Each number is 128 + 32 x the weight over its row's rms, rounded and kept within 0 to 255. Layers, rows and columns count from 0. The size above them is the row's rms in percent of the matrix's.

# layer 5 MLP up, 512x128, rms 0.296, rows 60-77, columns 0-127
size [ 98  97 102 101  98 105  88 115  95 107  94  91  89  96  95 109  99  85]
[[ 85 109 154 104 189 142 103 128 119 145 101  78 198 160 110 136  99 137  96  54 147 152 141 120 133 126 117  95 197 142 190 149 133 126 136 183 121 102 106  88 176 134 155 121 150 170  89 151  94 134  61 135 107 148  74 123  70 200  96 120 130 177  85 134 102 125 145 131 128 151 137 160  66 155 217 134 107  96 150 127 201 139 128 139 119 181 106  92 141 169 172  74  89 115 147 157 117 131 135  88 132 160 125 140 113 119 143 152 163 139 132 133 122 121 120 151 100 130 156  94 199  90 138  92 170  91 144 118]
 [ 73 111 145 116 161 111 192 122 138 149 116 129 158 158 122  88  87  93 141 131 106 100 112 167 143 158  79 102  35 118  86 152 187 104  88  83 187 117 125 141 120 172  70 122 156 175 200 114 122 117 143 164 123  92  85 119 150 146 142  98 103 149 131 140  55 116 115 151 135 100 137 144 137  97 130 154 165 105 132 128 105 111 106 140 105 185 127 101  91 185  88  86 140 175  98 104  81 103 154 183 129 107  84 173  77 131  54 144 136 161 143 123 142 111 116 133 110 153 138 107 140  47 104  95 142  81 117  98]
 [114 157 119 124 121 140 148 135 162 134 151 171  76 108  89 125 184 154 153  76 159 167 137 109 138  78 133 112 140 103  77 106 140 160 103 144 128  79 109 212 107 112  99 152  96  74 142 145 185 192 242 116 161 159 100 125 116 171 127 167 149  77 150 146 166 152 154  75 151 124 154 128 134 157  82 176  93 116 176 155 102  99 169 105 135 116 128 180 116 166 117 153 135 111  67 114 134 124 108 115 136 171 162 143 155 211 110 129  91 128 139 142 144 158 120 126 174 144 120  72 116  79 105  97 108 121 129 145]
 [179 169 113 107 119 107 149 197 137 103  83 130  96 104 102 141 108 118 129 145 143 133  80 141 161 158 160 159 130 145 170 119 136  63 207  79 188 173 145 125  99  88 169 107 128 155 132 104 141 117 131 113 149 116 109 103  74 133  73 168 161 123 122 129 101  63 119 109 165 130 155  72 133 134 125  80  77 101 121 115 147 124 157 142 115  82  92 122 112 126 125 191  95 154  75  99 177 131 170 131 150 174  42 182 142 149  94 130 151 172 154  89  75 140 104 139 139 142  59 104  66 118 138 135  98  97 135 147]
 [168 118 157 120 110 163 117 144 106 100 171 120  70 160 100 112 167 179  96 143 176 126 169 108 165 152 126 102  97 107 128 122 111 156 119 119  69 144 137 149 150 172 139  66 172 137  60 130  85 129 171 133 142 111 156 197 103  82 177 170 124 135 102  90 138 201 126 173 138 127 107 204 122 198  74 105 124  96 129  84 152 156 136  96 104 165  94 148 192 118 149 126 131 138  86 106 191 179 163 129 136 100  95 151 147 101 175 109 123 114 119  57 144 183 144 123 106 118 137 168 158 101 112 111 147 153 116 136]
 [139 132 146 151 156 142 123 133 151 100  68 194  97 127 132 111 120 124 176  65 125 177 142 130  51 166 115  59 129 116 163 205 131 111 135 139 137 133 162 140  83 132 153 152 100 153 154 143  88 106  86  96 111 120 118 142 107 121 168 111 142 134 196 108 154 102 183 150  25 153 131 139 173 143 108 103  96 176 126 133 134 162  38 117 106  81 146  99 100 156 110 105 137 106 129 101 118 162 127 164 137 148 110  62 149 106  67 142 136 107 157  47 120  90  99 151 117 119 124 143 141 114  81 119  99 167 106 109]
 [132 153  95  98 135  89 148 147 133 136 132 164 110 187  92 117 107 150 175 140  99  95 134 193 135 151  98 159 139 132 146 160 175  80  97 154 171 136 132 151 104 125 167 133 146  71 164  91 159 128 112 136 135 133 226  83  68  95 153 131 137 186 141 177 130 154  59 110 100  87 134 140  70 105 127 109 149  81 116 134 108 125 138 128 149 129 155 172 146  75 146  93 136 135 131 120 130 144  88 127  89  86 178  84  97 105 144  73 123 180 138 152 141  74 151 150 122  85 143 167 161 162  79  30 157 107 126 127]
 [ 95 131 134  82 140 165 137 202 130 137 138 148 148  56 137 113 119 110 130 144  92 128  66  96 121  96 153 140 127 150 144 110  95 130 133 186 151 210 203  73 121 142 125 161  56 134 133 114  79 140  96 103 165  99 134 112 148  73 155 152 141 145  93 179 115 127  90 157 126 139 135 121 177 123 144  90 147  86 119 174 131 137  71  94 149 167 132 108 172 103 196 147 111 125 117  50 113 160 154 100 132 137  85 130  68  96 171 155 147 138 125 171 106  74 106 116 124 120 160 158 181  80 148 134 113  97 120  72]
 [116  36 124 126 164 171 169 179  94 105 126 123 207 134 113 132 117 181 159 139 143 125 103  44 155 170 135 137 110 132 132 146  99 136  90 174 131  74 198 151  98  89 140 158 110 147 125 127 104 191 134 186 165 131 113 126 134 156 155  78 126 130  99 118 157 142 160 131  89 140  96 136 105 141 169  38 146 116 105 137 116  96  83  67 167 153  93 128 136 130  91 142 130 107 122  97 121 171 169  82 129 126 136 157  76 144 124  65 170 114  99  85 130 116 139 120  99 160 115  59 149 152  96 110 167 106 135 109]
 [ 90 103 170 112 120 150  59 108 105  49 161 101 105  82 123  98 124 105 158 114 114 135 154 117 146 139 101  56 108 172 123 125  97  99  50 139 106 134 146 104 160 127 171 141 149 158 110 110 122 133 118  95 112 136  70 160 130  76 106 148 111 118 131 137  82 169 191 142 187 122 148 167 156 139 112 125 148 130 155 129  74  54 135 111 139 175  99 149 140 164 131 187 166 140  62 214 139 153 109 100  93  83 160 183 115 117 136 142  94 144 158 154 105 122 119 113 188 123  75 130 125 136  62 113 108  91 149 139]
 [ 82 158 197 193 143 104 140 118 144 212 112 173  75 110 170 129 151 163  93 146 131 135  60 153 132 117 117 159 117 137 126 131  74 130  88  90 170 135 150 131 126 165 174 208 191 137 117 157  92 136 149 139 143 131 114 125 143  94 158 159  88 150 135 128  91 176 132 131 139 104 145 111 128 132 106 114 110  70 176 111 136  53  65 143 185 177 161  93 116 134 139 170 125 117 124 144 122  88 104 135  67 151 175 103 110 101 123  83  94 184 109 140 160 159  87 129 182 136 155 147 135 159 119  90 146  86 127 156]
 [ 97 138 175 147 124 142 143  47 113 148 146 104 154 131 177 116 126 134 192 107 154  82 152 114 129 151 101 122 139 142 129 173 130 103 115 142 140  82 153 152 178 137 107 108 187  97  88 121 138 138 153 109 162 156  78 141 106  75 108  91 165  90 144  86  98 141 129  78  73 147 128 146 153  63 192 109 212 200 122 102 151 165 121 103  86  87 157 146 125 190 126 127 131 104 170 134 138  89  49 155 131 107 182 132 132  77 115 120  85 141 163  85 135 106 190 138 133 142 147 119 172 156 145 157 114 100 120  89]
 [140 125 127 122 132 135 109 143 142 118 142  76 194 145 161  68 159 155 101 157  94 177 140 143 173 156  56 108 152 151  73  72  86 140 105 101 141 102 124 144 125 111 164  98 110  59 141  96  99 111 107 121 162 112  38 150 160  71 192 122 173 125 103 142 125 170 114 146 150 147 107  76 108  90  86 126 213 172 157 134 125 111 165 143 123 132 106 124 171 112 149 163  84 155 104  83 127 131 181 154 169 127 130 122 136  68  94 165 132 124  92 106 136 145 132 140  95 136  86  81 135 150  90 149 147 154  58 150]
 [172  62 200  75 157 174 137 120 145 111  93 118 183 168  84 127 116 109 146 154 139 173 128 112 140  92 137 129 193 176 163 124  85 120 171 144 134  93 118  95 143 155 156  51 149 118  65 104  70  87 159 119  78 106  85 125  94  87  98 124 132 141 126 120  84 134  94 100 137 184  94 113 129 125 136 141 156 158  90 133 106 126 149 169 108 210 139 106 177  95 151  81 120 153  98 113 155 116 121 130 188 148 123 114 184 111 126 136 125  87  94 148 127 143 149 188  87 138 183 158 149  98 166 150 144 167 144 103]
 [134 145 127 141 146 122 177 141  92 122  95 136  70 117 142 123 177 113  60 121 137 140 145 124 111 118 156  97 161  52 103 133 160 144 157 123 119 141 131 134 160 156 141 178  38 132 160 117 129 124  98  87  96  84 112 147 141  96 158 121 106 106 112 126 111 168 146  95 168 115 133 153 144 116 169 210 119 104 167  65 177 123 130  82 161 107 102  36  80 149  55 163 166 144 104 170 125 139 153 138 174 121 141 113 137 173 137 170  80 119 146 161 125  84 107 145 138 157 181 108  94 181  60 130  88 142 123  98]
 [154 129  94 119 142 139 139 202 120 100 147  73 127  92 159 160 136 148 160 135 145 125 151  85 156 105 108 149  95 133 180 104 159 157 107 138 104 109 158 176  73  86 152 163 145 111 186 156 134 114  81 138  98 164 100  98  98 127  92  79 117  50  68 111 130 144 112 127 142 144  66 137 103 173 152 110 139 125 173 153 157 185  93 139 149 173 178  94 139  87 177 163 140  59 120  47 196 156  68 169 131 145  97  91 131 165 108 102  94 154 138 134 165 110 137 165 114 138 108 141 154 117 152 104 146 150  94 101]
 [121 156 161  70 135 103 138 175  97 140 121  89 167 108  81 146  97 152 139 143 112 133 186 206 125 153 154 171 154 116 105  84 103 190 187 134 118 157 109 183 164 152 123 155  92  61 144 144 204  98 113  94 152 110  86  87 130 144 103 133 173 113 116 136  99 157 116  95  59 106 151 130 156 117 154 136 183 116 164 138  96 120 143 205 147 140 113 150  61 171 161 110 130 145 119 145 100 140 143 121  94  96 107  88 116 111 126  75 187  91 138  96 169 126  95 104 131 103 164  78 155 115 174  94 100 147 158 106]
 [134  87 142 114 123 100  80 134 126 167 108 126 114 179  90 142 131  87 205 157 114 137 160  91  88  91 135  76 102 127 150 127 137 151 131  92 149 120 149 130 180 131  98 123  69 160 154 160 127  24 162 137  98 144  78 118 156 153 132 176 129 161  96  70 118  79  73 140 162 172 108 121 136  97 142 100  95  75 131 147 121 116 170 186 155 139  96 126 131 142 191  84 120 169 148  93 176 129 167  39 112 125 169 108 130 135 181 115 154 101 145 134 101  89 132  97 128  73 122  82 133 113  97 140  90 110 137 163]]
# layer 5 MLP down (transposed), 512x128, rms 0.282, rows 60-77, columns 0-127
size [ 99 102 103 104  84 102  84 109 104 101  98  89  96  98  96 106 108  89]
[[126 127  66 166 125  68 198  73 120 141  95 132 139 112  98 117 178  63 148  91 138 183  84  64 131 153 125 116  76 122 167  95 132 120 108 146 178 116 148 124 111  75 122 102 138 130 141 117  44 167 164 149 142 172 171 117  88 168  88 130 141 126  77 134 132 169 167 115 136 197 158  88 133 141 170 123 114  97 172 148 111 150 139 159 165 141 134 111 173 109 155 116 135 127 121 162 176  57 164 134 134 112 150 162 115 160 138 131 146 108 107 151 131  87 167 147 209 126 149 123 172 142 150  93 142 174 172  90]
 [110 143 176 120 177 138 114 147 131  73  64 129 118 138  75 118 177 123 108 176 148 169 130 139 117 120 110 187 141  98 128 166 159 167 182 157 159 108 174 129 147  95 144 138 158 113 158 141 160 197 148 194 168 174 133 154 201 140 120 205 166 141  92 170 138 135 120 184 119  83 110 101 165 122 126 154 140 130 181 120  83 141 168 127 118 147 139 123 110 133 136  58 117  67 103 152  98 132 142 137 132 181 112 117 173  97 106  69 181 146 117 151 152  87 163 201 173 113 117 132 147 107 116 158 112 114 104 151]
 [ 66  96 162 181 114  58 156 125 148 148  78  98 137 144 148 140 133 130 155 125 124  74  63 147 123 129 104 173  42 127 114 215 132 105  65 121  96 158  62 114 123 150 199 102 109 102  95 156 134 104 127 104 187 137  98 117 139 151 143  95 102 115  85  68 109 149 154 103 152 123 122 101 155 158 134  80 101 133 135 153 101 137  99 125 183 128  83 103 120 130 152  70  99  88 159 118 153 126 157 100 130 136 153  75 170 143 125 116 150  93 149 116  58 118 136 147 145  75 129 136 103 125  86 170 140 127  63 116]
 [133 119  65 134 128 169 156 135  70 106 191 181 140 147 126 120 116  72 167 120 160 111 166 112 157 116 154  83 125 129 147 140 147  97 201 153  89 149 126 139 118 180 151  86 154 140 138 144 134 114 149  69 155 151 178 155  89 149 157 148 128 165 138  95 127 144 143 168 182 154  75 116 123 153 142 140 204 193 105 163 192  96 154 108  83 100 151 149 100  82 177 131 126 112 139  75 138 130 163 163 145  90  76 125 181 124 133 118 130 132 176 106 114 122 136  76 175  85 132 105  73 133 185 158 143 169  96 159]
 [142 126 155  96  81 157  70 136 107  67 193 159 157 117  97 116 155 144 139 119 196 164 140 107  73 121 113 127 120 129  24 151 122 143 130 134 119 144 133  82  92 151 158 116 163 112  92 205 107 122 173  92 110 107 161 136 102 162 114 180 100  94 126  71 126 140 160 123 134 129  84 105 106  79 186 122 103 113  81 156 120 148 117  72 119 119 214 101 145  89 121 136 125 131 120 120 123 124  58 102 146  84 124 113  83  83 132 107 129 135  92 153 114 135 120 144  86 183  56  89 114 126 160 114 121  87  94 121]
 [115 155 118 159  80  82 136 143 147 127  81 134  95  96 107 109 141 161 105 110 165 152 154 158  90 178 155 168 131 116 121 150 142 117 130 123 146 131 176 176 109 143  71 111 167 132 129 144 158 134  67  79 165 127 136 120 152 111 138 186 118 147 134 156 141 157 114 188 156 149 122 102 184 193  82 203 110  62 178  81 139 135 120 138  76 119 243 134 112 127 113 116 106 134 147  94 111 159 174 126 162 102 107 163 137  70  95  66 155 151 159 140 158  92  90 167 128 111 137 121 149 164  73 148 125 102 146  89]
 [138 168 154 147 130  92 120 109 169 154  93 124 150 106  95 128 118 124 149 125 140 146 115 126 146  89  86 101 172 101 130 139 113 154  80 108  80 116 136 143 105 160 160 143 147 175 159 149 147 109 144 153 157 157 140 177 175 195  87 156  64 107 115  67 106  91 218 101 141  98  60 138 167 147  92 112 177 130  92 136  70 118  98 138 110  83  89 196  91  94  96 100 125 183 112 150 163 123  86  89 136 163 136 136 106 162 146  59 128 118 164  85  95 177  90  78 128 123 173 116 145  84 170 103 119 160 144 142]
 [170 154 145 159 127 183 129 126 103 111 127 137 136 120 143 128 111  93 132 124 125  93 126 133  68 133 184 120  71 144 128 122 111 129 127 139 160  76 166  86 117 165 130  97 114 167 126  80 158 140  53 154 130 148 120 174 165  89  83 133 172 136  62 158 174 115 160 111 119 165 135 135 144  70 106 132 146 108 168 109 175 108 115 188  93 153  10 143 135 126 159 122 126 146 120 178  51 123 138  56 141 111 170 127  72 111 119 109 105 102 134 154  85 124 136 121 142 183 132 124 107 100 111  60  92 115  90  85]
 [132 159 120 155 125 113  99  94 128  77  76 116 146 123 107 180  99  71 163  93 215 121 153 206 147 133  97 119 117  74 166 109 131 174 109 113 171 172 164 116 177 150 111 142 141 129  60 131 178 130 147  85  69 100 172 142 139 112 129 160 115 150 139 128 181 114 122 109 112 182 215 165 190  83 137 147 163 134 131 115 122 149 171 142 156 101 164 112 119 110 188 154 110 135 103 145 166  90 105 117 119 131 124 106 123 131 127 153  85  99 164 130 155 193 127 120 121 111 105 210 124 130  78 118  92 127  92 108]
 [112 145 105 150 153 160 238 161 167 129  88  76 141 119 151 138 151 139  92 141 140 155 111 117 111 127  84 129 134  92 160 156 144 130 142 161 152 141 136 137 119 103  75 121 113 165 185  94 192  85 160 157 115 101 160 187 105 109  99 135  95 151  68 138 117 162 172  80  47 155 139 109  81 119 162 182  94  76 128 127 121 203 112 140  97 130 141 124 170 120  77 166 150 129 129 113 102 114 143 116 148 141 142 109 169 120 151  90 160  90  78 105 149 150 135 190 123 170 167 106 165 126 168 137  94 175 158  84]
 [142 180  86 168 146 116 150 134 134 216 135 156  94 138 217 119 134 135 135 103 151 110  99 125 129 143  99 131 152 170 145  97 138  80 115 123  82 113  90 107 114  92 138 109 145 128 101  99 146 146 146 183 179 103 108 101 166 107 141 121 143 132  77 141  96 103 106 109 128 120 102 128 159 121 203 142  86 110  98 103 114  95 203 171 129 154  34  58 112 160 127 120 136  58 119  90 118 164 109 144  93 155  99 148 164 168 141 151 152 180 174 134 109 149 120 114 159 198 119 149 137  96 114 131 188 180 153 111]
 [141 111  78 117 136 119 164 160 125 168  84 140  66 109 133 128  88 144 195 129 126 148 108 166 121  81 164  56 141  95 177  85 126 127 108 178 166 143 153 210 135 202 103 164 126 134 118 154  76 101 125  93 137 101  86 166 144 137 129 106 203 141 120 107 101 157 113 125 155  89 132 130 138 122 164 101 163 126 135  94 111 172 169 136 119 123 133  73 178 117 187 154  67 102 151 129  75 108  90 162 101  76 116 136 160 103 166  92 133 196 157 161 181 129 151 107 131 164 126 114 134 144 144 160 152 117 177 156]
 [166 128 120 137 121 141 105 118 127 135 101  87 181 154 153  96 135  93  71 187 106 150  80 161 117 135 102  73 138 129 123 150 178 164 141 106 123 137 112 109 109 115  83  98 136 107 141 130 120 136 122  94  88 122  59 154  89 110 137  79 101 154 155 152  99 142 114 130 143  93 131 103 143 117 113  68 142 100  99 117  87 148 100 110 127 151 130 140 190 114 162 171 117 173  94 142 152 159 183 133 165 129 170 144 189 157  60 104 103 149  92 122 118 131  88 152 134 148 154 248  99 141 105 141 214 209 109 173]
 [ 60 170 182 106 171 114 140 163 135 131 105 159 178 152 136 169 110 102 137  89 145  86 154  89 199 134 186 114 143 132 136  50 107 125 145 121 164 126  97 165 136 128 207 130  88 192 163 151 184 112 140 133 117 127 160 128 139 111  67 118 150  93  73 148 139 140 150 118 143 143  99 103 117 103  64 131 191 137 122 166 147 131 185 160 156 145 107 112 111 156 145  99 132 166  98 158 186 148 115 189  73  93 133  81 100 118 152 104 114  79 147 104 134  74 145  82 133 138  86 127 137 163 154 146  92 164 132 134]
 [122 146 137  91 151 144 124 179 131  88 156 139 124 121 143 149 130 122 129  97 115 177 181  97  92 155 121  89 159 102 142 104  77 137 170 122 102  95 119 182  96 159  94 120  80 178  99 152 175 147 137 123 150 124  95 134  89  51 118 153 127 116 154 126 128 151 124 142 176 138 102  94  82 154 140 156 137  64 183 182 148 124  86 154  51 113 106 112 143 136 109 162 148 132 102 184 107 129 170  85 170  95 158 166  90 151  93 102 114 133 143 128 146 106 142 227  86 106 164 203 160 141  84 112  82 181 137  94]
 [ 64  98 157 143 152 110 122 167 131  82 159 104 109  81 146 191 121 114 156 142 102  64 160 104 117 106  91 107 172  85  86 161 135 115 200 157 140  87 156 103 130 132 124 171 152  71 148  93 125  87 158 149 114  59  86  79  62 145  90 103  89 151 167 178 207 159 107 106  94 140 151 172 124 187 149 145 135  62 127 125 136 172 100 136 120 164 134 101  87 104 122 171 102 143 124  92 163 130 107 160 132 162 149 146 124 150 130  62 109 155 122 108 108 137 128 165 117 118 117 123 138 134  97 100  63  84 144 118]
 [107 101 135  92 106  77 162 111 164 171  76 165 189  73 133 114  94 152 131  99  97 135 117 113 175 105 208 144 141 111 134 128 118  66  97 146 177  91 146 178 162 150 150 132 115 106  67 152 163 146  98 139 120 153 156 115 137 125 114 113  94  89 128 124 122 141 179 183 164 151 123 117 115 151 110 221  89 162  96 173 105  88  88  62 110 114 218 110 120 127 144 115 104 134 147 156 110 134 113 152  99 183 134  76 101 161 185 148 134 180  77 132 165  91 131 139 124 116 105 119 109  76 130  89 105 117 117 119]
 [ 85 173 156  91 100 112 139 126  97 122 118 122 124  87 121 117 135 136 166 127 137  68 128 175 111  83 115 146 107 185  93 112 143  56  99  76 141 150 123 104 131  99 186 155 174  86 134 115  88 173  61 167 177 126 136 176 145 156 117  51 119 102  99 150 112 186 131 153 125 161 160  93 107  93 125 159 172 164 106  87 159 186  99 138 129 157 102 107  76 171 139 126 134 139  34 148  72 128 103 194 166 161  86 144 150 151  67 133 139 143 141 138 134 105 123 159 180 141 143 126 152 162 137 146 109 132 138 126]]
# layer 5 MLP gate, 512x128, rms 0.311, rows 61-78, columns 0-127
size [108  93 111  99 104  86 101 104 101  93  95  90  96  90 101 109  80  91]
[[175  99 128 160 137 161 133  83  91 146 100 120 115 124 159 133  48 151 159 112 116 128 105 151 165 169 187  84 156 127 100  71 115 163  80 186 126 117 145 128 118 124 123  96 144 124 109 122 153 126 131 167 152 133 161 123  67 115  96  78  88  93 117 208 109  70 100 151 130 130 194 110 113 189 129 142  86 132 110 131 127 227 126 132 110 124 123 119 149  94 124 152 154 100 159 138 143 147  65 113  69 110 173 110  83 145 141  72  93 125 152 129 156 142 134 146 133 167 111 133 132 158 129 100  55 146 216 126]
 [120 113 120  81 102 118 114 132  90  81 164 154 118 130  92 133 156 113 150 108 134 137 219 122 196 130 128 127  57 133 105  88  73 129 146  44  99  72 119  68 112 165  85 139  98 141 124 165 139 159 182 166 169  91 135 125 115 105 166 138 109 127 158 172 112 118  79 120 183 114 123 144  85  99  96 133 183  92  99 114 112 119 165 110 145 208 196  96 150 146  93 135  91 200 113 144 110 156 127 171 125 145 100 164 151 136 126  58 120 148 164  95 117 151 160  78  97 114 130 137 138 124  87 150 134 143 119 126]
 [148 139  56 148 126 143 110 156 175 110 100  99 140 128 113 144  88 140 110 136 125 184 128 132 179 190 172 132 183 187 121 106 106  54 174  69 102  84 162 118 148 166 163 141 189 154 173  89 210 107  95 155 164 156 121 135  97 124  91 150 161 168 151 117  91 158 143 151 150 155 129  88 124 168 117 138 113 146  72 161 142 116  98  70  99 102  81 114 124 126 120 141 100 132 164 139 146 164 204 100  81 110  93 103 143 119 143 106 155 150 152 160 115 128 135 173 113 123  76 100 167 144 174 105 134  79 142  95]
 [145 102  88 146 153 132  90 163 164 135  98  97 178  81 150 126  60  50 180  98 141 109  82 176 126  98 125 146 120 181 121 145 143 113 142  86 105 140 113 126 155 109 133 163  76 125 232 130 165 115 109 154 152 162 121 124 125 126  85 109 145 101 113 171 138 119 105 145 147 145 122 192  85 127 172 147 111 131 114  73 112  91 117 147 174 129  72  56 123 146  99 113 114  91 148 131  54  95 122 126 110 148 152  87 173 193 124 137 144  81 155 121 123  74 104  90 116  78 124  70  81 101 134 103 128 133 105 139]
 [125  81 106 126 156 123 131 141 120 185 123 173 178 131  73 139 140 169 171 230 112 115 150 153  75 107 163 159 154 147 101 126 149 148 113 118 138  65  84 121 147  97 171 124 118 119 117  87 129  99 162 107  90 122 117 146 109  97 155 130 164 113  87 112  59 132 170 175 188 143 126 104 183 139 174 103 104 126  83 123 133 135 185 142 160 115 150 153  78 187 123  98 173 110  87 164 111 112 145 102 128  98 162 150 148 130 184 107 125 126 129 118 129 175 201 123 157 136 100 135 135 231 157 144 143  98  96 130]
 [128 120 105 124  96  85 167 154 110 114 128 149  83 103 111  74 105 133 213 150 149 104 122 193  61  65  57 143 119 164 132 129 156 114 121 196 174 131 118 136 104  96 165 155 134  94 185 127 164 117  80 106  95 113 142  86 124 110 124 103 107 197 139 134 122 151  77 141 175  87 173 188 135 135 159 137  48 105 150  97 100 114 148 109 158 128 136 154 133  67 173 109 135 104 109 106 120  98 109 113 158  54 144 110 117  69 132 120 119 181 117 149 126 129 130 163 128 110 147 174 137 135  80  65 129 134 105 136]
 [157 136  97  89 131  99 106 147  40 106 129 132 142  98 115 218  91 175 118 123 104 148 107 137 163 177 141  88 122 145 142 162 134 154 158 151  93 149 147  84 187  92  94 174 146 132 133 148 127 104  75 109 136 128 111 110 136 146 135 140 118 206 196 163 107  99 168 170 127 129 129 133 123 165 143 153  96 131 148 120  59 154 100 130 229  80 171 125 106 123 124 143 109  81 148 121 161 149 117  94 202 115 120 141 107 117 115 129 162 111 159 128 186 128 157 112  75 186  79 140 178 151 129 119 117 124  78  98]
 [134 132  63 139 152 136 135 140  90 210 108 114  89 170 114 114 114 125  42 177 120  93 111 103 136 135 163 134 123 137 107 195  95 125 104 205 113  85  79 109 153 104 104 115 111  83 130  80 125  76 144  78 154 155 161 119 137 129  80 101 122 116 183 153 129 151 128 108 107 136  71 133  90 153  73  66 160 111 157 111  68 110 131 142  71 142  98 149 156 124 115 151 113 156 131 137  73 162 137  61 152 103  76 126 155  94 164 147 132  75  88 150 126 119 178 168 145 164 151 146 170 125 159 117 171 154 131 118]
 [103 144 161 107 113 137  88  64 173  91 168 141  87 154 133 101 109 100 140 153 132 157 108 175 156 159 130 140 143 160  73 125 114 144 112 102 128 109 134  84 182 135 138  76 135 119 164 100 129  61 160 148 126 142 106 138 100 156 226 131  75  94 158 167 104 164 142 141 148 160 175 121 116 142 109 179 186 118  67 116 141 124  69 148 111  76 127 142 119 185 107  85 154 169  97 206 138 135 126 161 143 149  99 146 134 150 113 100 112 149 135 130  76 138 121 136 143 144 107 172 174 140  93 167  96 120  97  30]
 [141 113 135 135 122  87  90 164 138 110 195 169  75 129 183 136  93 169 167 145  69 154  97 145 118 102 118  96  86 152 134 147  86 206 133  93 140 120 155 140 157 104 149 133 171 105 110 159 103 141 185 142  70 121 196 123 154 156 133 150  47 107 156 152 139 145 175 139 163 105 123 139 133 144 103  96 150 131 118  99 111  67  79 205 172 111 168 182  71 115 164 129 123 112 148 120 122  86  90 130 132 169 113 108  91 131 157 105  95 122 113 160  97 143 117 120 179 171 157  93 174  68 150 166 149 103 127 154]
 [153 121 103 133 146 138  95 120 158 122 162 116 125 132 170 103 164 130  99 122 196 132  60 217 112 156 100 179 199  68 106 131 190 153  98 126  81 174  58 179 112  82 105 125 122 129 124 187 154 137 127 105 121 148 109 132 113 127  95 134  62 125 188 205 149 153 148 164 133 136 147 149 127 153 116 152 108 132 138 184 131 124 152 139 142 217 145 179 127 121 110 134 117 128 112 150 124  94 171 112 136 124 131 106  53 161 155 151 145  91 152 149  95 145 193  91 153  99 135 117 149 149 136 126  92 149 155 165]
 [ 95  85 145 167 131  92 101 137  99 145 124 186 114 102 104 168 145 108 137  67 130 133 190 115 164 103 118 157 139 157 167 126 159 101 112 151 119 125 156 114 102 107 144 130 131 122 158 151 107  80 143 123 114 108 143  74 111 117  93 180 102 185 118 123 159 148 122 142  90 169 143 159 133 104 129 154  96 154 201 115 107 107 102 130 142 123 162 134 143 148 103 176 131 184 168 114 124 142  91 130  85 103 100 143 109 186 121 144 105  62 175 187 215 136 198 156 151 206  70  67 140 132 149 108 107  47 157 116]
 [ 94 198 121 152 140 183 137 148 150 111 115 117 169 106 123  77 179 138 142 167  83 102  61 132 162 142 103  83 161 130 130  94  87 122 105 127 107  98 166  94 146 130 146  89 103 180 157 104  63 140 132 102 125 117 124 128 147 130  86 156  87 127 121 123 124 178 184 127 196 137  78 112 171 129 101 124 193 107 146 107 180 136 167 143  88  64 211 121 154 119 119 126 105 170 111 134 154 104 159 112 124 122 126 107 126 127 176 100 130  67 160 112 131  84 180 116 164 166 181 205 115 118  79 133 164 141 102 141]
 [101 125 116 184  85 143 139 174  54 134 114 143  97 107 102 154 116  87 134  65 129 109 152 115 115 134 128  62 158 170 127 146 172 135 136 131 155 112 123  48 154 119 124 191  87 142 129  87 128 117  90 105  58 156  68 118 159 130  94 118 153  90  80 151 105 120 118 103 155 151 116 174 148  95 167 156  61 125 182 119 182 120 118 184 130  87 166  84  92 144  69  95 119 115 146 150 141 107 136  86 180 139  86  63 140 165 120 141 126 129 113 153 124 131 106 104 169 116  95  96 104 143 123 139  65 165 109 183]
 [ 91 134 154  95 170 130 177 143 155  86 118 122 154 104 126 113 165 103  53 151 139 148 143 151  88 167  93  97 158 132 127 162 173 147 198  83 130 121  90  87 111 117 101 110 151 133  70 116 162 167 139 155 124 113 106 168 137 200 125 130 161 116 163 160 144 178 104 136 174  91 193 155  81 176 100 115 145 125 118 122 165  72  78 170 112 152 172 147  78 105 134  86 192 148 167 168 130 176 134  81  77  96 169 104 131  85 185 159 138 132 125 159 114  82 121 134  88 127 157 123 147 102 124 135  71  97 122 117]
 [ 77 117 104 147 122 129 192 104 112 118 136 122 123 183 105 152 150  95 147 181 114 145 126  87 134 140  97  99  83 110 181 172 192 131 140 145 102 150 156 161 114 104 123 137 140 110 142  93 160 154 121  98  97 117  99 123 153 171 119 106 105 132 141 162 102 136  79  62 133 134 111 127 141 120 170 142 135  89 151  77 147 186 158 121 125 200 109 130 141  99  88 108 125 165 184 128 114  98 213 186 104  97 143 137 140  92  88  62 160 124 175 116 106 183 110  89 181 171  88 145 128 195 153 188  95 102 181 120]
 [102 133 159 163 136 118 126  95 110 112 153  89 146 110 167 130 117 145  93  92 142 120 126 127 179 175 142 140 142 127 135 187 149 117 181 129 121 156 121 180 114 145 138  54 117  77  62 138 140 179  92  51 250 143 127 126 183 142  95 102 129  93 173 197  91  94 147 123 146  86 153 133 120 127 129 119 134 153 100 151 117 184 132  91 107 117  91 162  78 129  78 136 116 127  90 100  86 133  95 211 127  75 106 127  94 116  85 116 104 157 137 101 111 106 136 161 134 152 145 153 135 160 197 126 129 127 144 107]
 [145 154 142 131 118 156 112 147 142 131 144 188 128 129 115 151 143  75 144 166 146 121  50 137 157 112 122 125 141  82 122 155 149 126 142 155  62 136 133 157 140 130 168 112 145  91  92  79 137  85 172 125  53 137 174 102 154 110 173 150  99 111  99 134  85  44 100 130 118 134 100 118 149 100 127 138 151 123 207 121 180  62 156 147 108 124 167 121 111 112 106 142 116 147 140 146 121  59 169 111 103 145 146  88  78 168 101  86 109 149 159 142 162 107 170 211 164  39 133 133 100 155  81 154 167 111  95 142]]